config.yaml
norm: "rmsnorm"
positions: "rope"
rope_base: 10000.0
qk_norm: false
attn_scale: 0.125
init_std_qkv: 0.0369
init_std_o: 0.0458
beta1: 0.9
warmup_steps: 200
batch_tokens: [16384, 32768, 65536, 131072]
doc_mask: true
dataset: "wikipedia_en"
Each number is 50 + 15 x the weight over its row's rms, rounded and kept within 0 to 99. Layers, rows and columns count from 0. The size before them is the row's rms in percent of the matrix's.

# layer 2 attention key, 256x256, rms 0.0369, rows 89-127, columns 128-191
092:34 65 59 29 32 63 45 72 57 72 36 26 56 32 55 45 44 51 82 33 45 57 67 78 51 38 49 44 48 54 56 36 66 56 36 31 15 32 33 42 31 49 56 46 48 60 58 46 55 67 50 28 49 56 81 44 39 52 50 28 73 19 56 36
100:79 53 65 53 38 63 71 24 61 45 52 62 59 40 68 60 48 21 61 43 56 06 55 46 46 77 45 55 67 40 36 43 57 52 52 59 41 34 58 39 57 80 49 33 73 45 36 29 49 17 38 47 65 62 33 71 60 26 57 69 54 36 47 76
101:71 59 31 79 42 45 65 19 63 45 54 51 45 44 46 39 79 46 58 62 23 28 47 47 37 65 70 53 54 35 32 41 44 44 47 74 53 29 76 39 74 81 53 49 69 40 37 43 51 34 37 58 46 46 18 59 61 32 67 74 37 51 41 40
105:25 29 42 66 60 44 54 65 83 52 48 67 42 78 44 52 81 49 54 70 22 41 39 43 28 72 56 27 37 11 37 65 57 70 46 41 79 51 86 36 60 72 77 49 59 54 37 83 46 41 41 69 51 33 35 31 49 46 99 53 44 67 44 58
121:49 37 50 58 43 43 49 61 65 63 47 52 41 63 54 45 53 34 39 42 55 41 71 53 41 66 70 59 79 59 50 78 32 79 51 54 36 33 55 57 07 54 62 34 44 67 31 26 24 44 51 64 37 52 47 41 39 47 50 54 32 33 45 56
107:28 56 26 74 90 44 33 35 82 27 43 61 37 89 57 35 80 33 34 61 58 87 27 48 29 50 39 33 39 11 57 65 24 41 51 35 61 58 70 33 53 70 64 46 48 47 46 84 35 45 51 63 69 40 32 26 42 35 59 49 53 86 42 60
106:64 57 35 73 52 41 40 41 56 46 31 75 42 40 54 52 26 47 12 57 70 40 32 28 32 43 51 57 47 33 28 54 48 52 46 53 52 34 77 56 55 66 32 42 64 23 49 49 62 41 57 51 60 82 29 44 57 56 34 58 64 75 46 27
086:46 47 59 66 58 57 75 56 36 59 52 48 62 68 41 49 37 39 38 71 53 35 56 56 55 34 53 44 73 60 80 68 57 31 66 65 67 45 53 35 58 62 59 50 46 76 52 40 62 33 27 57 22 52 32 47 36 49 27 57 37 26 66 35
089:37 41 36 53 35 34 61 43 41 48 53 50 59 72 34 37 63 65 41 53 49 33 59 37 26 44 53 47 38 60 28 54 31 29 51 47 65 60 45 33 50 68 45 50 55 61 64 43 38 43 26 58 80 26 62 51 66 65 33 44 46 37 31 54
089:60 64 28 34 42 44 52 53 45 57 22 46 63 39 54 39 49 49 44 40 38 62 37 54 57 51 42 29 45 50 54 30 60 70 22 28 34 43 44 71 44 27 58 61 39 20 49 46 52 53 59 39 72 71 75 60 41 56 99 52 40 67 43 35
085:51 56 55 60 44 56 48 42 65 81 68 63 61 62 72 39 17 57 30 60 63 34 35 53 54 65 38 49 69 30 46 60 63 44 47 62 77 47 33 54 70 35 50 63 51 39 43 21 34 43 58 76 45 58 64 52 54 60 44 43 48 34 69 34
081:49 51 45 43 57 62 64 81 36 34 64 07 31 64 29 62 60 55 53 35 42 52 41 35 52 67 89 51 41 58 72 76 68 25 31 94 69 18 53 39 47 48 48 34 40 41 57 65 47 29 50 47 60 67 65 26 56 42 62 67 47 48 61 26
091:41 13 54 49 22 30 47 65 45 36 26 52 40 46 60 63 32 43 61 46 46 46 34 61 61 27 34 55 46 83 40 58 46 74 38 50 47 22 56 70 36 65 75 70 45 40 35 84 40 46 51 68 44 53 48 47 51 34 73 58 51 59 56 21
098:87 43 51 61 35 47 36 49 53 32 55 48 46 44 35 46 48 67 64 54 66 49 60 50 45 51 63 30 55 80 60 51 52 80 33 40 36 52 26 38 35 41 46 49 52 74 34 17 69 60 31 67 38 53 29 34 52 37 60 62 26 45 47 70
098:66 56 37 44 46 54 47 20 30 64 50 65 69 53 53 47 47 74 32 70 37 46 51 33 38 57 72 62 66 57 57 49 63 39 44 28 36 51 50 72 53 28 51 53 51 68 43 54 42 58 34 45 67 75 52 60 41 38 81 63 49 57 49 66
107:37 27 67 74 43 43 52 67 68 82 68 60 61 30 64 49 53 37 68 66 55 44 29 48 41 75 52 39 31 50 76 54 50 58 46 78 70 51 44 50 40 43 24 58 50 64 54 60 41 09 53 47 38 49 22 34 51 60 58 40 44 57 58 89
106:52 40 34 52 46 06 38 48 68 49 58 53 46 57 59 53 39 43 50 63 66 48 37 18 59 63 38 15 45 53 33 56 31 46 43 74 63 58 33 55 27 51 56 52 32 24 15 63 48 54 31 36 51 52 28 45 49 54 59 39 45 27 75 63
107:71 46 62 57 56 57 53 73 45 55 55 34 28 53 50 46 14 54 43 55 32 56 52 52 68 35 42 51 37 61 15 39 66 41 43 39 52 49 40 49 44 36 46 46 32 38 58 64 48 40 56 25 75 19 59 57 78 69 19 50 63 39 26 57
115:37 48 59 42 43 12 42 54 77 40 46 67 44 71 39 56 73 34 43 48 40 54 57 44 24 51 43 54 62 49 41 45 33 45 54 70 63 69 50 28 34 48 35 63 31 56 19 59 44 48 57 68 40 63 41 37 17 49 61 48 39 67 72 79
112:55 65 40 35 26 36 24 53 55 45 40 46 40 37 39 46 28 30 58 54 35 57 45 30 74 50 34 19 52 59 40 24 47 39 31 59 33 59 32 69 48 43 68 31 31 63 39 58 62 71 42 10 62 39 62 64 65 57 31 50 42 24 67 66
120:18 46 74 53 83 22 59 55 61 47 62 69 55 78 39 53 72 55 50 41 48 70 42 23 19 54 64 73 49 40 52 62 44 58 75 70 74 58 69 40 31 43 66 44 37 63 44 69 21 14 60 82 42 66 34 44 26 91 75 69 52 66 36 29
103:33 54 48 54 60 44 65 58 63 21 53 67 49 60 35 55 99 49 43 44 39 69 19 49 18 42 66 41 75 32 65 54 45 48 39 46 54 69 67 32 44 47 29 56 33 62 52 70 34 53 49 63 47 56 36 23 35 54 74 50 54 91 65 79
101:45 59 27 45 45 44 40 66 48 62 41 31 43 35 76 42 30 52 42 41 39 43 56 56 51 77 49 47 47 41 58 49 54 51 40 69 55 41 39 32 57 74 57 62 58 25 38 57 47 59 35 20 65 17 43 43 63 32 27 36 57 44 52 43
100:83 41 47 57 38 79 62 49 23 54 57 25 40 42 58 49 37 52 43 52 60 23 58 60 58 38 47 68 66 67 30 49 77 30 56 28 29 48 49 79 64 29 21 48 57 41 45 27 53 80 52 46 59 56 31 96 53 49 60 42 58 50 54 68
098:27 58 54 49 49 30 25 32 90 43 60 63 29 32 50 60 62 58 23 51 43 79 43 38 14 51 67 27 65 32 51 46 59 48 39 61 65 67 64 21 41 56 55 44 62 34 39 52 34 49 64 37 55 35 53 14 46 42 49 59 36 44 44 46
113:17 57 66 64 39 46 16 57 73 30 30 66 42 64 65 49 46 61 52 49 66 67 43 38 35 34 48 74 37 42 63 48 42 63 34 45 48 43 63 30 72 52 78 57 55 49 65 92 39 30 46 59 48 79 59 20 31 40 66 61 46 50 25 35
101:65 55 68 32 32 68 57 61 39 84 60 25 50 58 38 44 60 49 61 46 36 39 55 49 68 48 45 76 49 63 61 43 62 42 22 33 30 46 29 51 37 23 62 62 32 65 57 44 43 68 53 46 52 61 50 74 42 64 69 28 60 56 55 61
128:28 60 52 51 51 52 45 50 76 77 43 33 27 59 63 32 29 51 59 72 37 64 57 47 29 59 45 31 60 58 32 48 38 54 25 52 43 28 46 36 29 43 60 52 48 52 24 71 41 29 35 41 56 38 43 33 55 47 33 65 40 24 33 18
105:31 38 51 39 66 60 20 68 74 22 48 38 54 64 18 38 49 57 16 61 72 76 49 60 34 31 51 36 68 58 53 82 38 48 39 28 42 69 49 47 53 45 43 43 31 60 50 52 44 81 34 48 60 49 45 18 27 48 65 50 59 87 31 53
107:60 61 65 41 18 56 53 50 38 63 63 47 61 25 35 68 33 83 42 34 65 29 28 52 67 21 52 56 55 59 41 50 81 24 30 38 66 53 36 63 70 39 17 71 55 51 63 46 69 75 60 30 76 59 45 77 43 61 43 38 69 60 66 18
100:51 37 37 60 32 43 64 40 79 41 42 68 54 38 46 72 73 44 27 49 34 38 47 46 28 53 85 34 71 71 53 47 34 40 41 70 69 60 67 52 34 57 61 42 64 13 36 46 67 34 52 54 53 29 49 59 79 25 59 73 46 56 50 45
103:43 77 27 74 59 23 65 24 45 47 49 67 52 53 76 40 71 53 39 55 53 44 30 36 34 51 62 58 54 40 47 33 38 49 49 75 58 40 56 33 69 80 38 41 90 26 26 42 57 24 52 63 56 37 13 49 53 37 44 83 22 78 49 52
101:26 42 35 42 78 53 26 57 52 26 49 45 40 70 44 44 56 54 37 49 64 80 57 67 61 63 44 53 33 53 87 96 29 58 60 20 61 73 54 63 45 45 53 31 50 55 50 51 43 76 58 60 25 45 60 09 42 58 54 27 74 65 47 56
102:50 33 34 29 44 71 23 80 17 47 25 32 63 37 36 64 12 52 26 39 55 68 56 56 62 33 29 53 37 42 74 65 42 44 57 18 44 61 42 59 57 26 28 46 40 52 73 57 58 79 46 24 35 51 70 52 55 63 18 28 68 55 35 42
135:48 56 39 60 52 53 64 34 81 62 58 36 29 62 62 27 63 45 88 57 42 39 40 61 37 62 38 43 35 17 46 32 60 63 43 51 47 20 48 31 79 71 74 50 60 66 26 57 37 21 36 39 62 37 09 52 41 47 75 60 47 51 55 68
114:52 52 68 26 67 82 44 51 41 85 54 18 41 61 56 35 30 60 60 51 67 63 57 63 33 25 31 66 49 57 41 54 88 52 21 17 26 41 21 54 31 34 50 52 36 68 48 52 27 63 58 47 56 37 42 77 35 69 66 34 65 38 36 44
095:56 41 58 67 48 30 74 41 53 38 42 48 51 50 72 42 49 64 49 50 31 18 31 42 49 70 63 30 74 44 23 33 39 58 67 93 67 44 60 47 37 75 55 49 84 37 47 41 63 43 35 52 58 38 31 65 76 45 30 88 22 47 45 67
111:55 54 34 33 49 56 48 80 45 35 48 28 83 39 20 64 44 36 29 55 42 65 54 37 49 46 48 27 71 84 70 59 60 31 37 45 49 65 26 48 45 19 43 36 28 32 67 57 67 75 48 21 50 44 80 39 84 53 40 32 70 61 46 49
102:31 38 38 25 55 46 28 62 58 69 45 47 48 55 28 46 49 56 65 50 54 82 52 41 47 41 36 47 32 48 61 61 69 66 56 14 52 54 38 50 34 20 70 49 29 65 64 68 41 72 54 54 55 50 65 60 43 60 80 11 74 50 40 33
# layer 2 attention query, 256x256, rms 0.037, rows 90-127, columns 128-191
090:71 43 57 46 45 53 47 49 27 49 38 40 49 58 42 20 40 30 46 43 65 52 53 59 67 52 42 41 56 45 51 32 47 62 56 47 06 53 32 46 92 71 26 37 21 42 55 64 50 58 62 58 67 70 14 95 55 35 60 30 27 75 71 46
112:44 65 45 51 49 33 60 45 33 53 46 44 33 54 39 26 73 33 56 46 51 59 70 22 46 51 74 31 64 50 47 55 75 77 32 69 31 33 30 35 62 69 47 24 57 43 41 32 67 69 80 72 68 44 28 57 47 42 75 41 50 74 51 08
119:31 65 46 54 54 41 37 21 54 43 39 64 17 42 53 61 63 45 85 45 44 53 39 20 44 56 62 51 52 63 61 42 79 70 48 82 46 21 52 40 56 65 62 51 55 45 27 64 62 44 65 60 59 46 50 63 29 35 57 60 40 48 35 04
106:36 66 54 56 38 44 54 54 48 69 26 64 35 57 63 33 52 44 53 30 43 54 50 71 66 39 38 54 64 38 70 57 32 47 44 43 42 15 65 53 65 62 34 45 58 48 50 49 47 41 47 76 52 61 23 86 38 40 69 35 37 62 93 45
111:39 72 65 59 61 50 69 37 42 54 59 83 22 51 61 62 44 69 47 82 51 67 31 37 44 61 50 62 39 44 55 54 55 41 54 44 65 62 81 39 45 35 70 67 57 60 42 34 57 47 87 62 45 39 63 63 51 60 42 72 53 37 35 36
105:77 58 38 51 59 79 29 54 46 35 46 48 58 44 54 32 40 42 35 28 42 49 27 48 73 36 28 36 66 68 53 48 71 49 82 55 37 62 23 47 43 55 28 54 55 25 61 25 59 41 64 45 57 53 39 82 54 06 68 51 57 45 58 52
095:56 58 62 57 58 51 44 42 66 39 32 38 58 62 40 60 61 53 75 47 51 52 56 47 54 58 34 63 48 37 82 35 39 52 18 36 35 81 56 44 44 30 35 56 50 25 58 65 42 49 39 35 66 56 55 61 90 50 52 31 56 51 35 52
086:33 24 49 63 47 55 38 55 17 45 77 47 17 11 59 79 20 37 66 45 43 46 38 42 64 51 55 48 29 53 38 50 61 64 66 45 57 53 70 32 40 64 49 35 88 51 68 58 47 67 99 36 40 41 73 30 67 75 75 38 58 63 48 63
085:72 46 28 62 57 50 56 48 80 81 54 77 56 53 58 72 57 64 65 61 49 69 50 45 67 59 39 47 57 76 30 50 48 29 87 53 70 40 45 46 42 72 46 57 41 47 65 34 73 42 40 53 46 58 81 37 58 43 20 54 39 45 30 34
081:66 55 47 20 53 54 38 46 29 65 49 44 45 57 38 51 58 37 49 32 32 49 68 38 51 33 61 61 25 59 37 60 57 27 73 43 51 40 35 72 32 79 33 59 69 67 38 54 28 42 76 59 51 72 58 59 60 76 45 13 54 75 50 56
082:45 55 45 60 18 57 26 53 79 68 67 24 51 67 67 48 38 59 35 68 53 25 69 76 62 55 27 23 63 70 48 39 65 70 47 60 41 77 49 30 25 51 27 56 29 31 64 52 50 46 67 65 14 44 43 62 58 22 27 62 44 30 46 28
098:51 50 48 66 50 42 75 73 51 50 39 19 41 62 30 42 69 65 24 55 44 50 63 19 50 50 59 49 52 42 82 52 41 48 61 61 15 74 73 53 64 13 26 65 38 49 29 29 75 74 56 45 84 49 37 47 66 43 48 44 45 62 58 49
082:57 46 63 58 55 36 35 61 74 29 14 72 37 63 68 46 42 55 46 47 65 60 54 59 45 72 43 43 60 32 65 55 47 43 77 55 36 63 68 55 47 37 38 33 69 62 37 60 49 33 50 44 64 69 50 52 43 43 30 54 59 58 32 43
094:44 48 38 50 41 77 66 49 50 70 88 32 83 33 57 48 38 45 77 53 51 20 60 50 57 65 53 40 49 45 42 52 67 47 60 48 87 49 32 47 18 22 71 50 53 65 61 51 60 61 51 45 21 45 56 66 57 36 46 57 33 62 54 73
103:32 57 28 21 37 62 30 51 72 78 55 29 44 56 60 36 53 38 78 57 61 61 52 47 69 52 49 51 59 40 50 29 64 84 30 61 18 28 46 47 61 41 51 46 38 51 56 64 57 60 48 35 82 31 59 58 50 33 46 40 56 66 55 87
104:44 58 42 59 57 57 31 58 54 56 34 63 37 55 80 41 52 44 58 66 50 42 16 65 33 36 59 62 53 20 41 25 42 83 73 66 58 48 65 52 68 54 34 67 85 49 59 58 66 36 47 58 36 46 67 42 33 47 24 50 49 51 33 59
106:16 63 45 38 65 28 38 35 69 55 24 46 63 64 74 39 46 54 77 63 48 40 54 72 23 50 41 37 70 19 30 44 44 75 39 43 51 36 59 56 64 51 58 55 57 39 65 64 47 38 44 66 28 62 72 29 40 50 26 48 25 32 37 27
112:52 54 34 64 42 58 42 61 43 48 40 64 23 72 72 36 67 67 44 57 52 57 42 44 47 46 73 71 41 41 58 66 56 63 57 69 61 54 63 53 57 43 35 58 74 51 36 48 76 39 72 65 34 47 52 40 33 35 45 62 62 58 37 31
105:38 46 54 57 41 41 49 37 73 92 68 59 32 37 76 67 35 76 53 51 49 42 40 62 58 54 37 55 62 23 55 49 48 54 39 46 54 37 34 44 09 41 54 65 63 52 80 55 37 25 42 60 13 60 79 28 47 62 34 56 56 13 19 38
113:77 57 12 20 54 57 75 59 29 29 52 48 63 81 46 63 83 41 39 54 42 45 48 41 74 50 73 37 62 71 31 60 53 61 42 49 56 42 69 53 50 28 45 31 55 38 39 22 51 60 77 45 46 57 40 42 44 66 53 37 49 81 57 69
095:46 42 61 58 59 36 47 51 33 22 40 69 61 74 49 63 65 02 48 55 57 48 56 22 40 22 55 45 39 47 56 65 37 67 50 64 73 63 60 69 61 57 65 30 64 57 42 29 39 71 76 68 40 55 21 32 27 39 76 31 26 75 63 54
123:47 65 33 44 23 54 66 55 83 44 66 22 64 57 58 49 15 58 68 62 36 41 55 65 58 45 43 38 73 46 58 39 47 59 48 24 41 27 36 43 33 54 46 37 17 47 66 37 55 62 34 16 64 38 45 52 74 36 38 55 67 47 50 67
107:40 39 65 56 52 69 69 49 43 60 72 46 27 30 37 39 44 73 43 50 57 62 60 46 48 58 41 52 37 66 42 56 76 31 65 46 45 49 61 70 29 49 50 21 34 64 37 41 59 66 42 44 72 52 65 40 44 61 75 31 58 40 70 69
095:36 30 66 47 58 46 40 48 38 65 49 56 58 39 61 47 59 24 33 44 71 32 55 53 27 53 47 47 46 25 42 62 09 59 43 36 64 54 73 62 67 75 50 30 60 61 69 65 32 54 43 49 54 46 32 36 30 65 40 34 30 71 79 34
117:51 62 68 92 61 72 41 54 43 58 46 76 53 35 62 46 49 62 68 63 41 16 41 54 52 51 18 66 40 45 42 29 61 42 67 53 61 56 41 37 28 51 63 68 72 52 53 48 58 25 51 51 49 68 73 64 48 24 43 72 49 12 26 38
105:69 18 47 54 45 54 85 47 37 67 63 15 60 39 38 63 46 61 44 42 37 35 59 45 59 81 54 22 55 89 52 27 44 47 58 45 54 55 22 36 45 43 51 17 20 55 49 33 49 53 56 41 52 60 38 64 47 61 31 18 60 39 77 56
116:27 80 55 58 53 32 59 50 75 75 41 59 30 38 80 67 50 48 75 59 38 51 54 40 41 56 61 70 61 46 41 44 37 32 46 62 62 19 50 38 39 59 71 68 58 57 27 54 55 37 28 41 44 47 48 49 61 71 38 77 54 38 20 46
111:55 56 44 87 37 60 43 54 41 79 59 56 62 60 43 43 72 83 62 65 56 51 68 58 45 57 32 72 51 42 61 36 47 41 54 60 51 69 38 55 41 36 48 59 43 75 42 39 56 48 72 38 43 50 48 56 62 60 23 62 52 42 56 69
105:81 29 25 26 57 72 32 54 63 18 57 24 65 65 49 53 48 40 21 40 53 51 36 58 64 55 18 54 38 54 49 47 33 44 55 39 56 65 37 67 40 34 31 51 33 34 50 48 40 58 37 38 50 39 50 50 70 56 60 57 46 73 45 66
107:65 49 33 38 52 28 47 55 18 25 41 43 75 65 44 40 63 21 24 25 42 60 39 47 29 18 56 51 58 58 41 69 21 40 53 61 52 61 68 45 30 42 59 71 44 61 68 38 19 66 55 68 46 33 42 61 57 50 36 37 56 87 57 33
107:60 49 50 61 58 51 63 62 24 47 41 61 28 64 29 10 69 38 25 57 60 51 52 45 36 42 39 29 50 41 54 58 65 48 51 49 34 73 22 45 52 64 31 45 71 35 41 23 63 66 78 55 47 25 29 72 39 49 54 26 62 81 63 25
098:41 56 48 62 61 39 47 68 48 62 42 57 55 40 77 71 38 72 41 84 53 33 39 43 43 59 41 99 31 43 60 65 39 35 57 38 57 52 70 56 55 44 65 83 53 64 44 47 54 32 59 54 45 69 51 53 52 79 46 60 58 45 41 74
110:59 36 46 64 64 44 32 58 53 40 59 45 76 48 67 52 20 70 51 56 56 29 36 53 44 62 29 82 32 41 42 59 44 20 59 31 60 70 64 56 38 47 51 60 49 57 59 70 36 32 23 22 38 67 67 31 62 70 28 53 47 35 28 87
124:10 71 53 46 46 51 70 38 52 69 52 49 28 35 53 66 59 36 99 69 51 53 46 43 42 71 61 24 60 54 76 19 79 72 34 78 39 36 48 32 60 62 61 30 63 45 36 44 57 50 77 47 69 63 49 54 50 54 72 61 53 49 41 43
115:27 40 64 61 41 78 53 50 61 75 50 57 28 35 65 56 41 57 75 48 59 58 56 56 49 73 07 63 45 50 36 28 40 58 49 35 33 61 37 52 55 38 43 48 50 43 40 58 64 37 33 52 63 69 70 63 44 60 67 54 59 30 72 65
098:57 49 49 36 65 36 54 45 47 55 48 49 53 77 32 49 81 26 27 14 53 69 46 49 48 48 85 19 76 59 69 55 53 79 52 64 40 41 43 54 55 49 45 36 47 36 57 38 41 78 74 43 50 47 37 59 49 43 64 45 62 91 51 14
108:70 24 32 57 48 50 41 62 40 55 67 32 82 41 54 38 54 56 37 41 48 51 56 42 27 61 51 73 30 60 34 64 43 28 82 49 63 70 48 54 31 43 67 53 29 64 60 42 30 48 37 33 62 43 41 50 61 67 15 49 53 37 54 60
104:37 53 49 50 35 53 38 43 60 61 50 64 43 23 70 74 27 87 83 62 34 37 43 61 58 69 33 87 35 68 45 34 57 25 53 58 67 50 53 44 40 46 77 72 50 55 62 82 65 34 39 56 31 51 79 33 63 43 35 75 60 17 04 69
# layer 2 attention value, 256x256, rms 0.0368, rows 64-79, columns 128-191
099:37 59 42 63 60 42 51 35 63 51 44 58 76 58 54 48 45 42 62 44 32 54 47 52 59 51 60 65 52 90 61 44 51 37 31 54 72 52 24 56 48 52 46 87 54 35 62 33 52 36 75 26 65 46 59 50 40 50 33 37 62 48 72 57
118:43 47 32 38 26 80 59 38 46 53 50 25 53 39 50 59 61 22 40 38 34 53 53 53 82 65 32 45 42 43 58 39 48 45 30 70 21 40 31 38 60 49 61 31 86 57 38 28 55 50 49 37 61 46 38 54 44 48 29 25 70 52 41 18
095:47 49 78 65 63 56 49 47 59 56 54 39 48 40 42 28 51 40 57 38 64 82 61 59 76 83 52 42 49 37 81 63 39 67 32 54 37 26 43 57 67 59 49 43 61 40 36 39 47 30 57 75 52 34 30 30 37 46 42 54 41 44 76 59
102:40 43 37 49 49 34 42 47 50 49 63 46 25 45 66 40 55 79 69 35 56 54 54 51 31 33 48 38 56 53 47 63 42 33 52 84 42 57 10 68 27 39 64 48 40 40 49 33 48 66 60 51 46 44 48 30 40 31 34 53 41 63 61 66
108:79 67 47 59 51 75 52 41 36 48 20 25 33 43 45 56 51 53 38 36 37 48 67 78 55 32 58 73 54 48 39 39 49 57 50 54 36 33 60 64 34 63 44 46 43 56 47 42 64 75 52 47 57 49 65 43 57 57 43 59 32 68 54 57
105:77 32 33 35 56 59 34 33 30 65 75 64 44 30 58 40 33 36 46 50 80 63 50 69 37 48 30 62 55 55 50 54 36 61 55 34 51 54 38 36 53 72 45 66 29 70 54 43 26 49 55 91 43 68 30 62 51 38 74 30 44 60 50 47
105:49 62 43 50 81 50 47 18 38 40 43 63 38 67 30 43 51 59 67 44 65 47 33 34 31 70 53 57 46 38 71 58 25 46 61 59 73 55 37 23 49 49 47 61 45 31 32 49 47 27 40 83 61 62 59 40 45 32 64 36 64 65 28 54
107:29 72 34 49 32 38 65 52 81 42 43 61 70 64 38 44 59 34 29 18 43 70 28 32 31 50 44 45 21 67 60 49 40 32 53 43 67 43 78 45 21 29 69 40 41 50 54 63 48 31 60 40 35 20 60 57 68 46 50 66 53 54 42 53
102:58 41 69 22 68 64 49 56 36 59 54 65 35 56 74 41 60 51 47 65 54 40 38 55 72 35 56 56 34 25 85 25 49 76 41 48 67 44 42 33 69 63 33 78 66 79 56 60 57 38 46 58 54 68 26 53 57 51 37 38 66 34 53 77
096:46 47 44 60 31 53 74 49 10 56 23 53 70 60 72 37 53 46 48 52 31 51 34 60 24 26 43 60 50 25 48 19 70 67 47 43 56 51 60 61 35 80 17 60 49 63 62 51 50 27 59 64 33 62 45 57 39 54 39 54 58 73 45 54
102:57 50 50 49 52 52 66 34 41 42 50 50 56 42 69 44 49 71 47 38 52 71 54 47 31 22 48 74 74 61 56 57 52 48 29 52 19 31 50 66 70 44 39 34 73 19 41 45 74 60 61 47 78 37 56 65 38 63 47 35 64 50 84 27
105:61 57 65 56 46 48 44 45 55 33 55 65 32 41 68 40 64 55 49 71 52 89 28 43 44 10 28 20 42 51 61 64 43 69 35 65 47 36 43 74 52 39 65 21 50 41 26 72 70 40 50 53 53 68 74 25 42 53 47 60 73 54 70 49
106:45 59 35 48 47 35 52 45 58 64 52 36 77 67 34 43 60 46 50 53 64 69 57 43 59 60 54 43 43 57 51 61 68 21 41 32 30 23 56 20 36 29 61 27 41 24 76 72 50 41 67 36 74 46 45 23 63 59 53 57 56 66 69 58
102:58 52 41 25 53 60 32 23 60 77 80 50 52 27 53 65 38 53 51 71 93 42 68 75 48 97 56 67 58 45 46 63 40 69 34 33 32 32 50 79 47 63 44 67 53 51 34 41 51 57 76 61 24 47 43 50 53 27 50 35 62 58 83 51
091:42 38 57 27 70 57 78 45 53 68 43 58 57 41 37 49 49 90 57 71 66 12 57 42 44 37 54 67 47 59 25 61 34 65 77 53 89 47 42 41 51 69 20 51 46 56 49 43 33 49 60 51 76 46 57 52 35 48 71 38 68 57 26 31
106:69 39 56 19 56 70 46 43 44 36 49 70 46 37 55 52 29 76 65 88 50 29 67 24 79 40 38 49 55 47 47 58 23 78 27 76 59 49 39 61 41 76 20 70 49 72 31 23 51 63 42 67 65 41 61 42 43 63 49 21 61 35 59 51
# layer 2 attention output (transposed), 256x256, rms 0.0458, rows 64-79, columns 128-191
101:12 33 72 20 47 19 38 65 69 57 49 16 57 45 53 53 53 53 49 43 15 66 25 49 57 66 36 62 56 40 33 51 38 27 33 45 26 52 76 41 49 52 38 36 55 64 30 73 50 45 38 64 59 44 45 36 47 52 69 48 25 42 43 60
114:72 72 25 88 42 43 77 52 21 71 45 76 46 52 73 37 33 64 32 43 80 49 61 46 56 34 43 43 43 45 41 44 23 45 29 46 86 49 80 48 34 56 34 40 49 67 38 51 82 78 38 48 40 39 47 15 37 31 44 67 60 33 36 51
094:55 49 58 52 45 61 55 51 50 41 65 36 54 44 64 29 26 73 23 59 57 53 38 47 44 56 31 56 44 75 52 43 63 45 52 54 64 65 45 41 23 55 51 49 56 39 61 46 62 75 28 39 36 40 85 40 44 55 43 50 75 28 16 55
100:67 71 46 40 64 33 38 67 92 26 64 14 37 59 61 35 28 04 57 62 22 59 66 56 75 59 52 57 55 54 55 55 43 75 54 40 45 51 58 27 73 43 51 40 38 40 70 76 54 27 44 44 47 46 48 39 48 50 49 38 14 44 45 44
108:77 66 31 58 61 43 40 58 55 39 58 39 48 60 41 39 59 33 46 50 51 43 71 36 41 67 56 38 40 45 49 44 45 73 50 55 54 70 45 57 70 47 50 20 49 26 70 35 35 49 67 38 64 57 19 81 60 46 52 47 46 65 88 55
106:46 58 35 50 41 31 57 52 68 47 52 49 72 29 43 38 72 37 14 42 71 53 51 52 35 37 61 46 64 58 64 56 81 55 57 70 61 49 55 27 32 57 56 66 71 50 47 51 41 55 68 62 62 42 60 27 61 71 35 74 77 46 47 29
105:50 47 48 74 65 64 81 38 62 50 17 63 54 38 47 62 34 71 50 32 55 59 48 59 35 30 38 43 67 22 56 52 35 46 22 37 47 14 58 56 55 38 53 75 30 71 17 43 39 30 14 43 69 60 13 49 30 54 32 71 75 70 43 13
104:74 58 58 28 64 41 32 41 39 63 48 33 35 51 26 66 53 36 38 69 35 48 44 54 68 42 37 72 41 72 34 49 44 73 49 48 27 47 36 49 49 32 01 63 14 54 57 54 48 28 58 35 67 38 40 54 28 56 50 40 45 70 59 60
099:52 33 48 60 51 61 43 39 57 37 38 52 62 40 79 40 33 33 57 29 72 50 52 78 40 74 44 51 27 26 37 32 61 29 51 44 67 45 33 42 55 76 62 54 50 60 59 47 49 37 42 36 60 47 47 71 54 46 30 40 52 18 68 54
097:62 44 18 48 33 64 32 51 55 51 70 23 28 61 61 31 42 51 70 46 63 53 73 52 59 41 63 67 39 72 42 60 51 56 57 67 57 31 74 52 62 08 68 48 71 57 77 35 38 43 24 49 67 56 34 69 61 36 43 42 59 18 66 54
104:42 46 75 14 57 04 44 65 49 54 56 43 42 37 48 65 77 93 38 66 60 55 60 38 38 71 81 53 32 46 71 42 66 58 51 68 66 37 40 35 67 32 64 67 52 65 29 70 49 72 33 67 22 58 58 03 44 67 62 95 46 87 48 29
103:49 45 54 26 74 52 70 33 55 55 67 63 45 43 67 59 41 50 42 42 71 43 75 44 49 64 37 43 47 50 47 47 56 50 50 51 42 27 51 34 91 57 39 13 22 73 72 29 51 26 09 32 73 37 21 56 31 61 59 43 54 89 73 33
098:43 29 34 51 62 50 42 46 37 40 41 69 59 70 28 44 90 60 43 58 50 44 53 57 51 54 45 46 49 30 46 36 21 55 54 23 45 51 58 36 48 36 29 46 48 67 25 80 71 68 51 71 27 46 43 69 39 38 56 38 63 57 61 53
105:53 56 56 54 46 27 52 62 62 37 68 63 57 47 74 52 39 49 34 44 39 53 64 55 32 43 42 40 56 61 41 48 62 58 23 65 76 36 72 37 56 47 62 50 51 36 25 47 63 71 30 67 39 50 89 18 56 44 21 81 42 58 19 14
094:34 35 91 44 45 65 47 69 43 39 19 35 62 75 49 68 53 50 71 27 36 42 38 51 32 29 92 43 70 22 51 25 37 45 48 71 21 25 62 72 57 42 39 60 70 66 54 36 48 49 42 64 37 65 40 60 86 82 57 56 60 67 62 33
107:31 40 79 59 54 33 80 61 59 43 56 41 85 60 63 59 20 43 49 52 60 51 44 58 31 53 82 49 48 44 41 64 69 72 36 49 68 29 39 50 50 74 56 35 49 26 66 50 62 36 39 43 33 65 58 46 67 50 33 60 46 53 43 38